python train.py --hidden_size=192 --num_attention_heads=6 --qk_norm=false --attn_scale=0.177 --tie_word_embeddings=true --optimizer="soap_variant" --schedule="wsd" --max_seq_len=256 --doc_mask=true
Each number is 200 + 20 x the weight over its row's rms, rounded and kept within 0 to 999. Layers, rows and columns count from 0. The size before them is the row's rms in percent of the matrix's.

# down: layer 2 MLP down (transposed), 768x192, rms 0.149, rows 246-314, columns 0-47
# up: layer 2 MLP up, 768x192, rms 0.17, rows 247-315, columns 0-47
down246,104,167,209,215,229,164,199,189,171,178,234,198,219,176,222,231,231,182,214,214,208,200,200,209,178,209,248,231,201,230,184,187,193,192,197,183,231,201,183,228,210,211,227,174,190,205,248,184,196
up247,104,226,195,204,184,183,216,200,202,186,167,210,207,193,188,224,197,199,207,238,216,208,192,162,205,219,175,222,266,205,158,225,187,190,205,211,183,193,171,200,207,176,197,194,182,199,189,198,171
down247,109,193,208,156,197,205,207,190,187,227,159,207,209,192,209,221,191,230,179,200,224,227,184,184,157,182,199,235,204,173,191,197,194,199,214,190,202,204,202,222,228,177,231,164,194,192,228,192,236
up248,097,186,206,220,185,216,196,208,201,215,178,206,204,194,223,199,230,155,203,161,169,227,214,238,228,209,171,220,175,180,210,215,220,215,226,216,176,218,197,203,219,200,174,184,216,203,195,216,186
down248,096,207,245,218,207,194,189,225,201,142,151,201,199,210,223,207,209,200,216,172,205,213,197,233,210,215,194,233,219,173,165,203,199,232,173,166,191,183,242,189,231,217,186,217,192,238,176,195,198
up249,088,218,208,208,169,222,211,181,191,194,175,238,231,184,203,196,224,211,240,185,237,196,211,194,192,181,219,194,195,200,199,211,168,211,207,200,226,192,208,131,160,199,218,224,199,176,182,214,221
down249,082,221,183,193,207,191,204,199,215,201,203,196,165,244,182,236,200,217,235,217,211,209,208,214,217,210,166,214,185,190,199,181,215,211,188,200,186,207,233,253,239,221,207,202,201,196,181,199,202
up250,098,206,183,254,209,167,186,164,201,182,221,206,188,222,188,253,218,199,189,225,211,184,152,194,181,197,221,198,194,197,201,186,182,184,196,167,202,179,241,229,206,197,223,158,196,189,185,189,179
down250,095,186,224,171,216,208,202,204,195,185,166,162,203,199,208,185,231,204,211,208,209,192,234,192,201,190,211,192,184,195,189,251,240,202,195,200,246,203,199,183,218,204,225,187,165,222,228,211,227
up251,109,217,193,224,204,185,219,207,202,203,184,204,202,238,238,177,238,211,188,207,181,226,169,206,217,196,196,166,229,205,220,188,243,198,218,174,192,193,188,213,179,156,199,228,211,152,202,190,208
down251,114,200,199,184,224,193,199,197,245,226,194,195,212,206,186,202,192,221,205,189,207,216,201,193,217,213,214,231,223,212,198,196,183,201,204,208,240,212,201,175,237,201,200,208,206,210,232,239,203
up252,094,188,198,216,208,214,187,232,185,225,219,197,192,203,207,207,199,224,179,216,199,165,185,193,207,229,218,232,214,173,182,206,167,178,161,199,211,210,213,208,228,201,221,198,258,202,204,213,221
down252,098,203,219,203,258,191,197,203,231,195,182,181,174,184,191,182,227,204,222,229,223,247,208,180,211,222,225,189,210,217,222,201,192,199,217,189,211,219,209,205,214,204,204,178,202,227,211,167,181
up253,096,220,206,203,184,228,189,218,184,181,215,190,193,181,174,167,227,213,194,209,185,213,220,185,147,168,213,188,232,172,178,190,213,205,200,181,155,178,224,217,178,200,171,200,237,176,202,213,190
down253,089,176,176,202,212,145,210,189,218,224,189,182,184,199,208,205,197,166,197,174,206,205,195,258,273,220,184,186,180,219,226,195,189,187,189,209,230,214,179,193,204,228,257,201,204,206,218,210,202
up254,099,218,171,205,211,188,199,208,209,187,213,204,238,190,218,207,205,231,210,202,208,196,200,193,171,185,195,225,165,164,202,208,203,207,206,213,205,197,207,182,182,195,168,176,184,177,192,183,220
down254,093,229,223,213,200,194,193,241,215,255,213,197,204,211,239,182,218,224,200,190,195,147,231,216,209,202,196,192,198,173,190,217,195,202,187,172,224,226,196,241,197,209,211,200,187,187,219,196,190
up255,105,234,173,210,215,211,196,226,216,169,206,212,221,252,194,179,196,205,203,203,225,189,194,193,193,178,176,223,214,212,216,207,206,204,185,215,221,173,170,241,185,181,223,209,225,175,234,223,226
down255,107,181,193,187,154,229,216,183,207,240,203,206,194,210,160,196,189,241,203,216,199,207,207,219,196,204,203,231,195,160,197,186,194,199,190,213,178,178,235,219,193,202,212,211,232,178,202,210,195
up256,103,179,196,183,213,200,211,209,213,157,198,199,192,211,198,163,200,197,226,210,221,206,191,173,178,167,180,182,197,232,159,211,217,205,221,201,188,209,242,179,201,170,184,182,222,201,189,191,207
down256,104,160,223,218,161,239,215,232,213,192,194,203,205,203,196,188,206,208,179,212,190,238,188,217,189,203,191,223,183,206,238,209,183,187,216,188,185,209,201,210,192,226,197,180,201,245,224,167,191
up257,103,182,161,184,224,217,182,173,200,225,176,225,172,202,229,235,183,185,196,188,231,172,184,185,221,227,198,207,198,215,194,182,228,186,228,184,204,168,223,224,193,239,157,196,212,173,195,197,188
down257,110,205,227,213,187,173,211,209,156,196,194,202,182,191,211,189,186,201,234,207,210,186,192,232,196,224,223,195,232,148,211,208,189,208,166,194,188,220,222,198,194,205,190,203,230,223,184,208,218
up258,095,241,167,212,215,221,215,192,251,207,185,200,160,225,201,206,209,194,182,194,204,252,203,158,207,192,179,204,173,173,221,149,207,208,188,198,182,203,208,209,206,217,206,192,166,201,229,193,192
down258,087,181,216,232,198,206,188,227,220,221,191,197,194,210,195,160,210,215,158,174,219,215,174,219,191,168,205,182,211,189,149,229,211,219,194,223,205,206,210,221,167,201,199,223,191,162,222,199,170
up259,099,203,209,186,204,159,204,194,235,216,204,240,198,188,163,196,200,203,215,187,166,238,198,149,222,180,199,188,212,214,208,204,224,248,190,212,220,181,220,162,168,182,196,187,212,172,179,208,226
down259,097,208,189,209,207,207,185,197,177,192,203,171,215,202,239,229,198,206,184,197,187,196,225,204,220,195,195,205,201,158,164,195,185,181,237,161,133,229,181,251,219,203,181,189,190,217,209,228,203
up260,096,204,196,211,188,184,236,221,206,204,183,171,227,202,195,185,196,233,181,214,218,217,208,218,208,218,229,201,213,177,211,227,209,181,206,159,210,203,195,212,219,201,166,207,185,211,181,169,207
down260,105,176,205,219,229,207,221,200,195,168,231,200,155,188,165,245,217,200,232,180,199,188,207,216,186,179,217,189,211,222,193,161,214,210,189,178,180,227,197,187,181,220,215,192,223,205,204,196,169
up261,100,239,197,223,229,182,221,228,194,195,210,186,217,227,212,177,209,210,217,162,165,209,199,211,181,209,186,196,208,215,185,197,198,208,188,187,165,195,197,171,226,199,184,198,239,185,205,191,189
down261,110,201,217,181,185,208,210,198,163,184,196,205,191,201,181,232,174,184,190,208,179,163,188,214,190,188,205,195,245,164,186,200,174,187,172,212,224,213,210,213,171,182,181,221,195,211,190,197,200
up262,098,170,225,167,236,222,218,208,183,215,196,204,155,185,214,215,189,235,194,199,221,202,215,179,202,187,191,208,173,152,176,208,222,171,203,235,197,176,216,253,236,155,195,195,211,189,186,179,233
down262,091,207,198,177,199,182,216,175,204,210,197,202,227,203,200,191,213,162,176,223,154,210,165,214,182,216,210,223,220,214,227,181,171,237,206,181,192,240,176,169,189,191,200,191,193,208,180,190,218
up263,124,185,215,208,208,217,201,185,177,187,193,155,211,218,218,198,184,219,202,219,183,201,235,193,187,200,189,190,212,236,184,193,220,243,194,234,176,232,197,197,167,203,181,215,186,229,163,200,194
down263,132,189,175,233,186,197,174,251,174,215,209,203,168,225,179,180,186,177,201,210,163,157,194,203,175,187,181,196,188,156,229,210,187,171,180,173,153,196,210,208,234,208,192,222,186,195,220,209,196
up264,096,179,214,193,210,252,226,173,184,192,212,179,209,221,213,205,175,211,244,221,198,208,252,201,202,184,193,224,169,214,191,206,212,212,189,209,199,196,210,236,198,204,208,225,214,215,185,185,162
down264,101,200,191,229,256,221,206,198,197,192,187,198,233,200,187,215,199,233,187,231,198,226,179,214,205,199,197,193,178,216,207,245,191,204,212,196,203,199,179,162,168,214,185,186,205,238,206,236,226
up265,100,201,185,211,221,222,200,215,170,221,197,208,187,184,189,165,211,220,205,198,224,178,212,219,193,172,223,219,199,210,220,221,191,202,223,233,198,174,183,206,205,196,235,212,174,223,183,215,210
down265,096,199,178,202,193,195,184,196,186,258,234,192,196,210,183,222,198,185,179,226,192,170,177,231,230,185,235,187,202,191,206,189,204,221,166,191,206,181,192,230,206,211,158,169,185,197,197,204,213
up266,087,204,175,179,200,178,209,218,238,212,182,212,167,209,192,213,217,214,192,192,221,212,230,175,210,207,176,241,168,225,212,179,224,230,196,232,174,206,207,219,203,182,232,179,186,209,150,193,197
down266,090,217,179,187,260,188,198,215,157,236,194,224,229,213,189,193,208,181,231,194,200,192,190,191,186,203,199,185,181,185,209,210,208,160,223,207,180,221,203,182,200,243,167,165,211,213,206,228,189
up267,104,207,177,196,189,183,180,201,227,186,189,230,211,191,174,192,197,216,220,228,197,225,202,245,160,215,238,177,201,221,209,223,168,240,183,186,226,196,193,194,188,210,201,208,221,183,207,210,243
down267,120,200,146,202,182,187,179,167,197,180,175,215,215,186,193,210,212,187,226,198,231,202,224,240,207,195,188,227,205,244,216,199,184,168,197,188,227,195,189,171,190,190,205,224,233,199,217,222,225
up268,099,226,225,188,231,220,168,180,200,207,153,221,193,204,207,184,215,180,198,192,217,189,209,216,199,207,206,181,213,190,175,227,205,194,187,174,189,211,228,189,180,194,214,217,226,221,168,204,197
down268,097,211,226,224,167,231,232,179,193,184,219,166,173,214,206,199,210,177,211,211,208,204,192,200,194,203,184,180,203,221,216,199,183,192,214,227,213,229,214,227,236,184,226,214,184,210,183,177,203
up269,101,208,190,225,228,205,211,211,188,191,217,192,184,192,232,196,163,183,174,221,209,185,215,218,214,185,180,179,201,215,187,212,186,176,201,178,179,201,208,168,218,182,222,210,186,234,204,238,168
down269,098,178,194,179,220,192,195,213,179,227,183,224,205,220,229,205,204,223,230,220,177,180,241,172,190,173,196,213,178,193,174,181,215,200,216,199,239,209,195,223,204,146,207,195,192,230,187,209,229
up270,091,224,194,218,223,161,205,196,206,179,190,197,189,190,205,188,206,184,211,246,198,195,202,179,252,175,203,181,219,214,181,184,208,183,244,168,228,198,219,224,174,202,256,195,178,212,189,216,218
down270,087,154,176,179,238,226,213,198,167,208,209,221,232,191,203,214,191,268,224,190,205,198,184,172,181,205,219,178,186,176,207,214,211,176,167,175,205,202,182,164,195,213,204,193,234,198,190,247,184
up271,105,205,201,218,181,202,196,176,216,210,205,199,205,212,224,203,225,223,180,196,232,229,201,187,191,209,199,217,162,233,187,197,212,216,201,239,186,179,193,203,178,174,186,200,192,211,179,212,193
down271,105,226,164,204,217,207,223,172,152,205,172,216,222,221,209,202,222,229,232,257,231,236,179,167,163,211,234,206,184,200,198,231,212,195,200,214,221,195,177,209,210,209,183,208,180,200,196,209,213
up272,115,200,188,221,201,200,216,197,241,200,200,181,189,215,195,210,168,202,228,195,223,210,245,200,225,183,228,179,203,178,178,183,161,174,167,201,190,210,186,183,168,211,223,180,191,211,184,196,212
down272,118,172,200,204,192,199,204,200,224,209,225,202,208,201,219,233,209,212,203,230,206,228,201,181,196,191,196,190,205,165,208,217,189,253,216,204,205,199,180,187,234,245,202,213,207,211,188,203,189
up273,099,181,192,187,206,195,238,219,230,179,179,201,193,238,211,196,209,197,194,201,183,179,151,202,210,222,190,146,183,199,207,196,191,214,195,220,200,170,195,223,196,204,201,221,193,232,208,187,233
down273,099,222,169,175,244,214,195,212,212,202,196,197,199,213,207,214,248,177,220,212,232,183,204,204,191,213,242,211,180,190,234,252,202,219,183,220,209,196,202,241,180,214,204,162,198,257,205,188,194
up274,096,202,186,212,215,172,228,180,210,224,197,188,184,210,198,192,200,254,191,191,223,186,164,176,163,193,221,190,191,215,214,179,214,193,218,192,210,217,228,181,179,180,201,179,233,182,204,202,244
down274,099,177,186,226,232,183,233,230,259,192,229,223,199,232,190,192,197,205,187,188,226,207,200,161,211,199,198,216,228,215,208,201,195,226,187,176,221,193,206,198,198,183,225,219,205,179,224,201,212
up275,093,166,223,174,185,213,212,236,230,185,232,227,189,204,212,200,220,195,190,189,203,192,221,196,177,227,264,183,182,211,171,195,202,227,198,182,249,243,232,237,201,228,215,210,147,187,182,208,188
down275,089,214,172,191,205,180,159,185,207,214,169,192,228,197,197,185,188,202,193,198,178,208,160,217,196,190,195,231,217,194,235,208,174,181,222,192,200,172,184,189,194,189,176,195,231,195,206,213,218
up276,102,216,197,222,199,242,244,212,220,191,222,212,203,222,251,194,198,177,209,202,203,211,190,195,205,197,160,174,174,180,229,190,223,220,221,229,201,222,171,216,200,209,208,185,154,184,201,237,176
down276,104,180,192,200,229,164,189,210,191,183,180,163,205,173,208,193,234,202,214,162,223,209,213,188,222,186,180,238,216,195,177,196,189,193,213,186,205,153,205,196,230,193,195,215,197,197,225,193,194
up277,096,179,180,197,187,230,185,204,186,206,167,206,204,183,185,187,200,219,200,156,215,181,206,226,201,202,194,247,197,185,184,197,205,181,195,229,202,224,180,202,215,156,197,205,195,186,182,199,244
down277,093,224,210,205,210,189,185,181,203,187,237,206,186,210,185,229,201,201,194,228,228,204,210,186,179,208,188,197,191,201,186,214,193,193,204,200,202,209,195,209,193,229,224,192,183,198,219,169,164
up278,105,196,196,200,226,200,178,176,203,220,218,209,191,234,189,189,203,173,179,223,213,162,199,190,173,183,164,211,210,197,184,196,232,211,209,222,196,183,218,211,212,211,232,187,238,197,214,230,242
down278,102,191,194,192,178,212,188,218,196,161,206,209,217,179,195,179,202,196,189,196,227,224,176,211,214,227,208,220,171,187,190,199,186,184,184,178,206,189,199,169,205,230,199,195,215,205,187,171,176
up279,103,224,226,172,175,182,211,239,206,236,194,222,183,190,204,207,214,191,191,219,220,155,165,199,211,221,181,174,179,205,179,254,211,161,182,189,181,187,181,177,218,194,213,182,231,213,193,200,223
down279,113,192,213,219,208,183,199,214,215,182,168,225,190,199,240,156,194,184,217,193,228,188,144,175,179,206,180,180,218,222,218,211,188,191,211,201,192,148,207,204,196,202,182,204,210,202,205,193,207
up280,094,212,167,210,180,215,201,172,180,223,204,223,220,218,211,195,172,197,203,208,187,193,215,204,217,157,204,230,181,195,193,207,207,213,204,211,187,168,214,187,210,167,234,214,202,197,201,212,204
down280,077,217,215,181,207,190,213,224,223,160,233,180,170,218,196,215,219,212,211,197,205,184,213,212,164,189,223,178,215,197,193,180,205,235,218,210,221,244,204,163,213,191,186,169,158,228,198,199,201
up281,088,170,183,203,235,167,196,192,178,207,183,185,157,187,179,239,207,186,199,243,210,209,210,166,189,248,193,187,189,196,195,188,200,182,215,223,210,233,196,215,188,198,210,200,161,180,201,232,197
down281,090,201,176,184,208,200,206,209,171,176,208,226,219,175,201,207,214,196,189,209,218,170,210,191,216,223,198,230,206,227,195,213,219,189,202,179,211,214,198,208,242,201,194,239,187,184,177,190,188
up282,091,203,228,248,222,170,200,224,217,212,178,188,200,156,195,196,183,227,196,182,234,204,196,196,203,223,240,221,169,197,196,214,229,230,173,199,230,170,195,212,234,197,174,221,167,181,226,162,219
down282,098,162,188,187,225,197,213,208,185,202,231,176,216,162,183,219,198,217,225,202,213,169,186,169,231,163,192,197,183,176,219,189,225,212,195,207,184,226,189,189,186,228,198,179,215,211,176,193,230
up283,098,172,197,201,183,180,221,202,224,216,161,184,222,199,198,193,209,146,199,145,211,198,201,173,194,179,184,222,181,205,214,215,189,196,208,208,176,158,205,208,184,165,211,195,187,201,201,189,202
down283,094,230,185,220,174,214,171,201,204,203,238,219,194,174,201,204,217,231,208,205,195,198,184,230,182,203,218,167,247,179,229,197,212,196,213,217,213,232,228,196,190,240,201,214,181,233,228,186,205
up284,119,186,213,194,187,257,197,228,200,193,202,205,197,177,171,186,188,201,219,218,202,202,208,213,171,198,182,139,203,168,210,217,201,205,207,190,219,217,214,158,201,195,214,208,219,173,234,208,203
down284,119,156,184,214,184,156,214,202,154,183,217,196,188,210,181,191,224,195,217,219,199,188,175,189,202,177,192,182,215,186,207,243,188,210,211,209,195,182,183,202,201,182,184,171,231,202,193,211,196
up285,097,202,198,190,172,191,215,198,210,230,204,204,186,209,176,224,199,226,186,238,182,191,194,151,202,198,212,231,219,204,182,158,183,235,199,200,221,222,199,222,224,189,214,197,194,207,189,224,209
down285,097,205,204,205,201,189,215,203,179,161,201,193,216,205,177,163,192,215,201,183,178,206,201,228,148,205,249,199,214,201,223,207,181,218,161,180,178,201,210,164,188,204,216,209,191,238,221,197,223
up286,106,200,191,209,217,205,200,200,238,208,180,171,208,223,229,199,196,208,232,198,205,171,216,163,185,179,210,178,194,237,208,189,243,189,183,227,218,224,174,201,221,202,213,194,172,152,198,183,167
down286,099,235,199,210,170,192,209,205,187,198,200,209,177,199,224,249,228,197,201,194,229,194,206,197,184,218,215,206,190,180,190,199,236,255,192,201,193,231,202,173,166,174,206,187,199,223,187,189,181
up287,097,195,170,188,192,205,188,175,203,207,202,220,159,212,171,169,208,221,196,194,212,207,169,206,179,212,197,218,176,190,196,193,204,204,172,174,245,169,205,197,206,220,193,219,202,202,234,220,193
down287,091,164,172,212,204,216,181,195,198,150,172,137,234,220,211,194,218,181,182,195,178,212,227,189,188,181,204,189,212,242,192,185,216,202,200,191,155,201,209,182,183,186,223,209,196,178,208,205,211
up288,097,223,219,195,216,182,190,202,232,203,191,199,240,148,209,185,186,162,194,226,156,213,165,214,209,202,228,227,206,192,216,208,198,216,185,197,201,228,206,205,195,213,203,196,178,205,207,209,225
down288,095,205,229,234,190,185,231,184,203,201,198,180,185,193,198,178,198,186,204,135,234,220,226,216,207,199,211,189,226,185,164,204,199,179,223,200,172,195,227,196,220,158,195,203,208,207,225,199,229
up289,103,252,181,212,224,165,167,191,182,206,192,203,215,211,196,202,241,225,174,174,204,198,174,204,204,252,213,225,217,200,230,227,201,220,221,206,200,180,181,187,204,174,196,192,199,206,234,183,211
down289,107,179,215,174,208,210,230,191,219,230,163,221,218,184,179,189,167,177,225,214,206,180,216,172,194,171,211,184,205,214,188,228,190,174,198,191,195,211,220,180,217,191,218,205,220,200,218,212,194
up290,117,185,200,193,213,191,188,198,231,220,208,199,202,213,211,208,184,216,177,196,167,212,208,185,203,163,233,184,187,193,176,203,226,188,201,195,196,194,200,191,186,217,196,222,223,199,201,200,243
down290,122,193,199,190,199,205,186,194,201,221,219,169,159,185,213,184,202,194,236,205,156,211,191,202,204,199,199,183,235,197,208,202,219,170,218,185,185,221,204,202,190,193,222,215,236,246,204,221,196
up291,101,184,216,219,168,203,199,170,211,222,231,194,213,178,214,215,214,220,176,183,178,246,211,216,183,203,235,217,185,183,184,188,208,210,213,197,211,202,216,186,224,198,174,235,220,226,159,214,218
down291,121,192,153,188,220,213,216,219,208,186,195,217,175,218,209,233,176,231,155,200,183,191,198,202,196,194,222,180,217,210,210,223,199,198,214,206,238,164,216,190,180,172,194,196,186,192,224,228,172
up292,101,195,174,206,200,207,232,230,197,194,173,195,190,219,225,181,182,219,203,246,236,219,218,189,194,209,205,215,183,172,192,178,133,194,171,184,199,190,208,187,194,199,189,210,217,205,204,207,198
down292,100,188,180,177,183,230,215,186,171,195,200,199,211,239,200,208,198,215,199,217,220,193,211,200,240,214,200,193,227,194,203,245,208,180,175,183,194,229,170,203,208,172,215,181,205,216,207,189,194
up293,104,187,204,193,197,205,182,189,179,161,208,193,182,222,181,171,193,202,217,190,174,179,213,192,183,229,183,163,182,184,179,187,208,204,190,197,207,219,230,177,192,194,188,182,217,195,192,202,230
down293,102,239,178,183,200,169,245,215,200,233,193,203,192,219,206,231,222,204,191,221,217,190,219,244,198,200,171,200,239,197,200,219,187,206,188,198,186,205,174,198,184,182,231,221,191,189,180,224,179
up294,100,182,207,202,204,187,189,201,189,182,191,182,250,221,188,222,198,207,209,198,222,216,235,230,189,179,173,228,181,200,197,193,238,217,186,233,195,180,216,212,190,204,188,212,207,144,224,249,213
down294,106,197,236,188,196,239,196,178,197,204,241,196,193,209,239,220,198,208,224,179,183,192,219,166,192,193,194,213,200,154,168,191,199,216,166,205,226,210,209,173,186,191,194,177,192,174,215,211,235
up295,097,198,193,213,193,236,222,204,182,205,201,179,202,185,213,208,200,211,222,177,229,240,184,188,187,177,198,251,204,188,181,168,205,211,210,202,244,230,172,215,199,180,206,234,206,186,180,214,212
down295,087,183,209,193,191,178,178,165,203,210,216,189,213,228,189,178,176,194,203,192,167,200,180,182,227,231,189,156,177,194,207,178,195,199,209,187,201,203,241,206,196,186,207,171,192,224,207,197,208
up296,101,196,176,223,177,210,206,233,162,187,199,193,162,184,229,203,175,167,208,201,214,147,197,189,229,191,209,215,184,189,193,209,191,170,181,193,210,214,209,207,200,207,212,180,216,222,177,215,184
down296,108,240,181,178,213,183,230,206,180,226,155,206,176,191,182,175,186,207,197,232,244,209,222,198,201,213,211,223,229,202,193,205,220,207,192,229,247,166,210,192,194,226,233,209,196,177,206,254,187
up297,090,230,182,184,200,225,207,225,218,211,187,206,205,201,157,186,225,161,208,185,216,215,229,173,247,196,179,202,161,165,193,218,199,210,190,157,176,194,212,208,197,183,179,202,179,192,187,199,180
down297,080,176,226,215,199,168,197,200,182,204,197,200,199,199,249,176,199,232,176,230,221,184,206,198,179,200,224,215,238,232,191,180,193,192,177,198,230,200,222,214,211,218,209,200,196,203,208,199,213
up298,116,195,220,186,201,195,204,231,184,190,199,217,212,197,205,213,208,214,177,184,163,181,222,208,240,190,190,171,189,182,197,218,201,190,223,155,181,191,198,227,232,194,218,187,171,202,199,171,156
down298,113,156,184,190,226,216,198,187,215,186,213,221,202,171,201,199,207,185,183,207,187,215,209,177,204,246,182,214,221,201,171,172,204,205,191,182,202,191,168,200,191,189,211,239,201,174,223,198,186
up299,091,194,218,202,190,206,225,202,197,221,207,218,187,215,176,216,236,187,202,235,237,227,223,171,178,208,202,197,209,222,193,196,179,180,202,171,211,188,178,197,182,180,199,173,204,170,208,189,156
down299,088,191,207,177,210,208,185,208,198,193,204,254,220,173,184,196,209,233,228,182,224,217,176,236,174,209,213,204,213,160,206,178,204,206,213,204,189,207,191,182,193,184,192,172,228,197,190,192,226
up300,095,203,182,228,203,229,230,184,188,214,192,217,199,200,152,226,233,240,183,205,210,228,165,167,200,216,189,181,205,168,154,185,192,192,160,200,214,202,208,166,205,181,214,219,207,186,199,195,192
down300,099,199,218,195,207,196,219,194,200,193,206,185,185,216,198,224,231,140,198,159,219,216,205,211,178,230,164,204,183,209,230,200,206,185,187,228,214,208,204,166,205,179,183,220,188,214,212,221,199
up301,109,203,155,213,204,200,179,223,196,209,230,210,180,196,220,198,184,227,181,202,176,208,173,189,186,206,174,170,206,213,214,189,141,160,195,233,212,174,176,215,185,198,204,178,189,217,215,212,195
down301,108,167,219,204,193,229,169,240,234,233,224,227,164,187,204,173,189,190,218,212,178,173,181,204,222,228,222,189,196,223,214,173,214,188,164,207,130,199,215,195,208,178,212,185,217,196,183,206,208
up302,092,209,196,186,201,197,222,170,214,198,220,186,180,197,174,200,183,174,219,246,168,200,204,210,203,179,171,207,223,203,199,156,225,183,222,187,204,184,187,206,208,191,185,199,213,186,195,190,209
down302,082,197,218,205,180,201,177,195,178,195,177,193,210,235,203,192,213,206,206,203,216,209,223,194,176,194,224,160,186,188,201,215,196,226,194,219,201,183,201,199,174,184,200,197,190,176,214,202,201
up303,105,205,230,183,212,164,219,202,195,181,182,202,207,210,165,181,195,165,206,184,189,195,201,225,183,214,215,231,218,204,212,242,203,188,214,187,204,205,194,215,189,184,194,181,169,186,201,205,193
down303,108,244,172,213,211,190,209,213,204,198,218,174,179,208,218,216,193,173,222,188,192,209,165,197,168,189,219,188,174,192,163,198,191,224,213,195,200,211,214,187,209,208,197,184,205,221,169,161,210
up304,097,196,219,220,200,167,221,193,202,235,219,188,188,230,213,227,205,214,213,224,174,189,215,193,224,193,216,213,223,193,168,215,183,183,219,215,201,221,204,239,200,186,243,229,205,195,190,189,208
down304,108,208,200,242,193,231,215,209,213,220,190,223,194,216,181,181,211,177,177,204,176,178,250,208,178,209,144,211,199,207,190,182,205,212,196,181,214,185,226,184,242,216,219,177,198,187,168,190,158
up305,089,215,170,185,215,160,224,199,213,198,180,218,170,193,220,183,167,200,217,204,208,255,218,169,233,186,214,206,217,214,194,186,169,212,181,219,201,214,206,202,179,215,213,222,201,187,193,219,233
down305,077,138,210,220,166,237,202,246,227,215,215,200,240,182,181,184,228,192,222,212,210,190,205,237,192,231,192,168,189,196,214,213,230,223,229,190,188,182,212,186,232,199,169,206,194,200,216,201,195
up306,092,209,220,201,181,202,219,206,177,187,204,214,197,192,196,189,211,193,199,182,176,198,199,203,167,220,191,161,186,235,224,174,212,191,203,226,215,219,197,192,206,209,150,180,182,215,209,200,213
down306,093,189,232,167,194,166,196,135,222,206,186,190,204,158,178,218,196,169,206,227,186,191,169,199,188,169,214,211,221,218,180,242,200,219,214,228,201,187,208,214,210,204,226,175,214,189,239,161,202
up307,098,203,193,187,187,196,206,187,175,236,219,191,198,191,163,200,193,165,236,218,210,208,203,184,186,247,191,186,202,203,200,207,215,187,207,159,202,201,218,229,202,203,181,209,206,194,213,205,204
down307,106,212,230,223,226,219,239,246,182,176,185,185,175,192,211,175,188,217,195,166,129,179,206,223,185,215,193,168,186,223,203,194,205,213,197,170,193,221,193,205,214,236,190,179,188,206,196,187,189
up308,099,209,167,190,213,218,217,207,219,201,206,211,205,173,235,202,198,214,220,209,224,219,220,178,192,233,202,197,205,201,189,201,191,223,191,197,200,196,155,185,213,188,221,233,213,183,184,208,192
down308,110,219,164,198,230,189,204,185,186,179,224,189,214,178,205,214,213,173,185,196,182,212,214,174,184,232,186,205,217,198,197,208,209,183,223,199,203,203,234,216,215,194,229,198,133,207,189,218,207
up309,097,175,219,199,207,222,212,168,204,179,193,217,197,187,244,186,193,221,165,217,209,214,165,232,167,207,184,206,230,226,225,191,166,201,226,234,201,195,212,231,197,164,242,188,210,217,192,209,186
down309,087,235,242,222,189,197,216,237,202,183,225,174,190,229,201,166,194,182,197,197,207,190,143,190,216,193,217,221,220,191,224,221,201,184,194,223,196,214,206,229,192,218,179,209,187,217,150,182,213
up310,087,162,199,181,187,215,180,174,213,185,199,183,224,181,213,188,205,215,172,174,207,218,190,182,208,212,183,207,206,207,157,189,189,200,183,207,231,206,185,214,202,213,205,216,212,182,231,213,170
down310,084,229,221,242,210,209,199,228,214,200,207,222,165,183,187,180,225,239,187,223,167,209,195,211,202,201,200,188,210,191,223,196,198,221,198,197,184,202,194,239,181,182,206,262,209,217,197,211,201
up311,092,220,194,186,202,189,225,167,174,190,187,203,192,201,215,213,185,181,209,201,185,193,203,179,212,186,158,172,207,177,191,208,194,222,211,198,205,221,222,219,204,183,174,189,214,174,187,189,226
down311,079,152,206,170,198,191,190,202,196,210,216,185,199,202,196,218,210,211,189,190,189,208,183,212,171,216,241,231,163,202,208,189,192,174,209,182,218,222,190,148,174,205,218,194,199,231,202,181,200
up312,096,210,229,205,206,167,166,181,194,193,204,205,185,202,213,217,218,193,180,185,213,216,230,223,238,214,178,207,192,193,197,163,204,188,181,194,193,189,211,188,217,196,229,193,199,160,230,172,181
down312,096,186,196,195,198,219,221,215,186,216,189,221,218,220,212,180,205,215,225,204,216,201,186,217,173,197,227,190,198,213,235,222,184,206,236,240,208,201,209,205,167,207,199,204,213,220,187,248,223
up313,103,202,201,174,195,200,176,213,201,200,210,185,160,174,207,205,231,209,217,226,190,206,210,183,196,175,183,236,159,195,217,190,210,197,196,179,212,176,245,182,189,216,224,184,191,183,237,199,165
down313,105,188,215,204,190,178,199,217,193,195,191,196,176,188,203,191,206,221,214,190,207,189,177,204,172,243,226,186,187,187,222,233,218,166,213,227,154,205,191,195,217,203,210,167,202,218,181,197,160
up314,104,194,172,239,219,193,220,173,204,165,165,185,194,213,196,210,197,192,198,185,163,219,230,198,177,214,177,210,205,182,201,207,189,186,197,198,159,160,204,220,204,181,227,193,215,218,166,205,233
down314,101,205,193,157,189,205,181,191,201,213,241,204,191,210,175,199,194,206,211,223,226,170,145,203,213,201,225,201,165,203,185,227,219,194,209,220,261,242,192,191,186,204,179,205,235,199,204,182,234
up315,106,193,211,198,199,217,186,160,201,174,215,210,201,251,215,209,204,159,201,209,183,201,236,171,204,186,206,236,170,170,209,216,185,211,177,233,201,185,214,212,223,234,182,192,202,210,234,197,195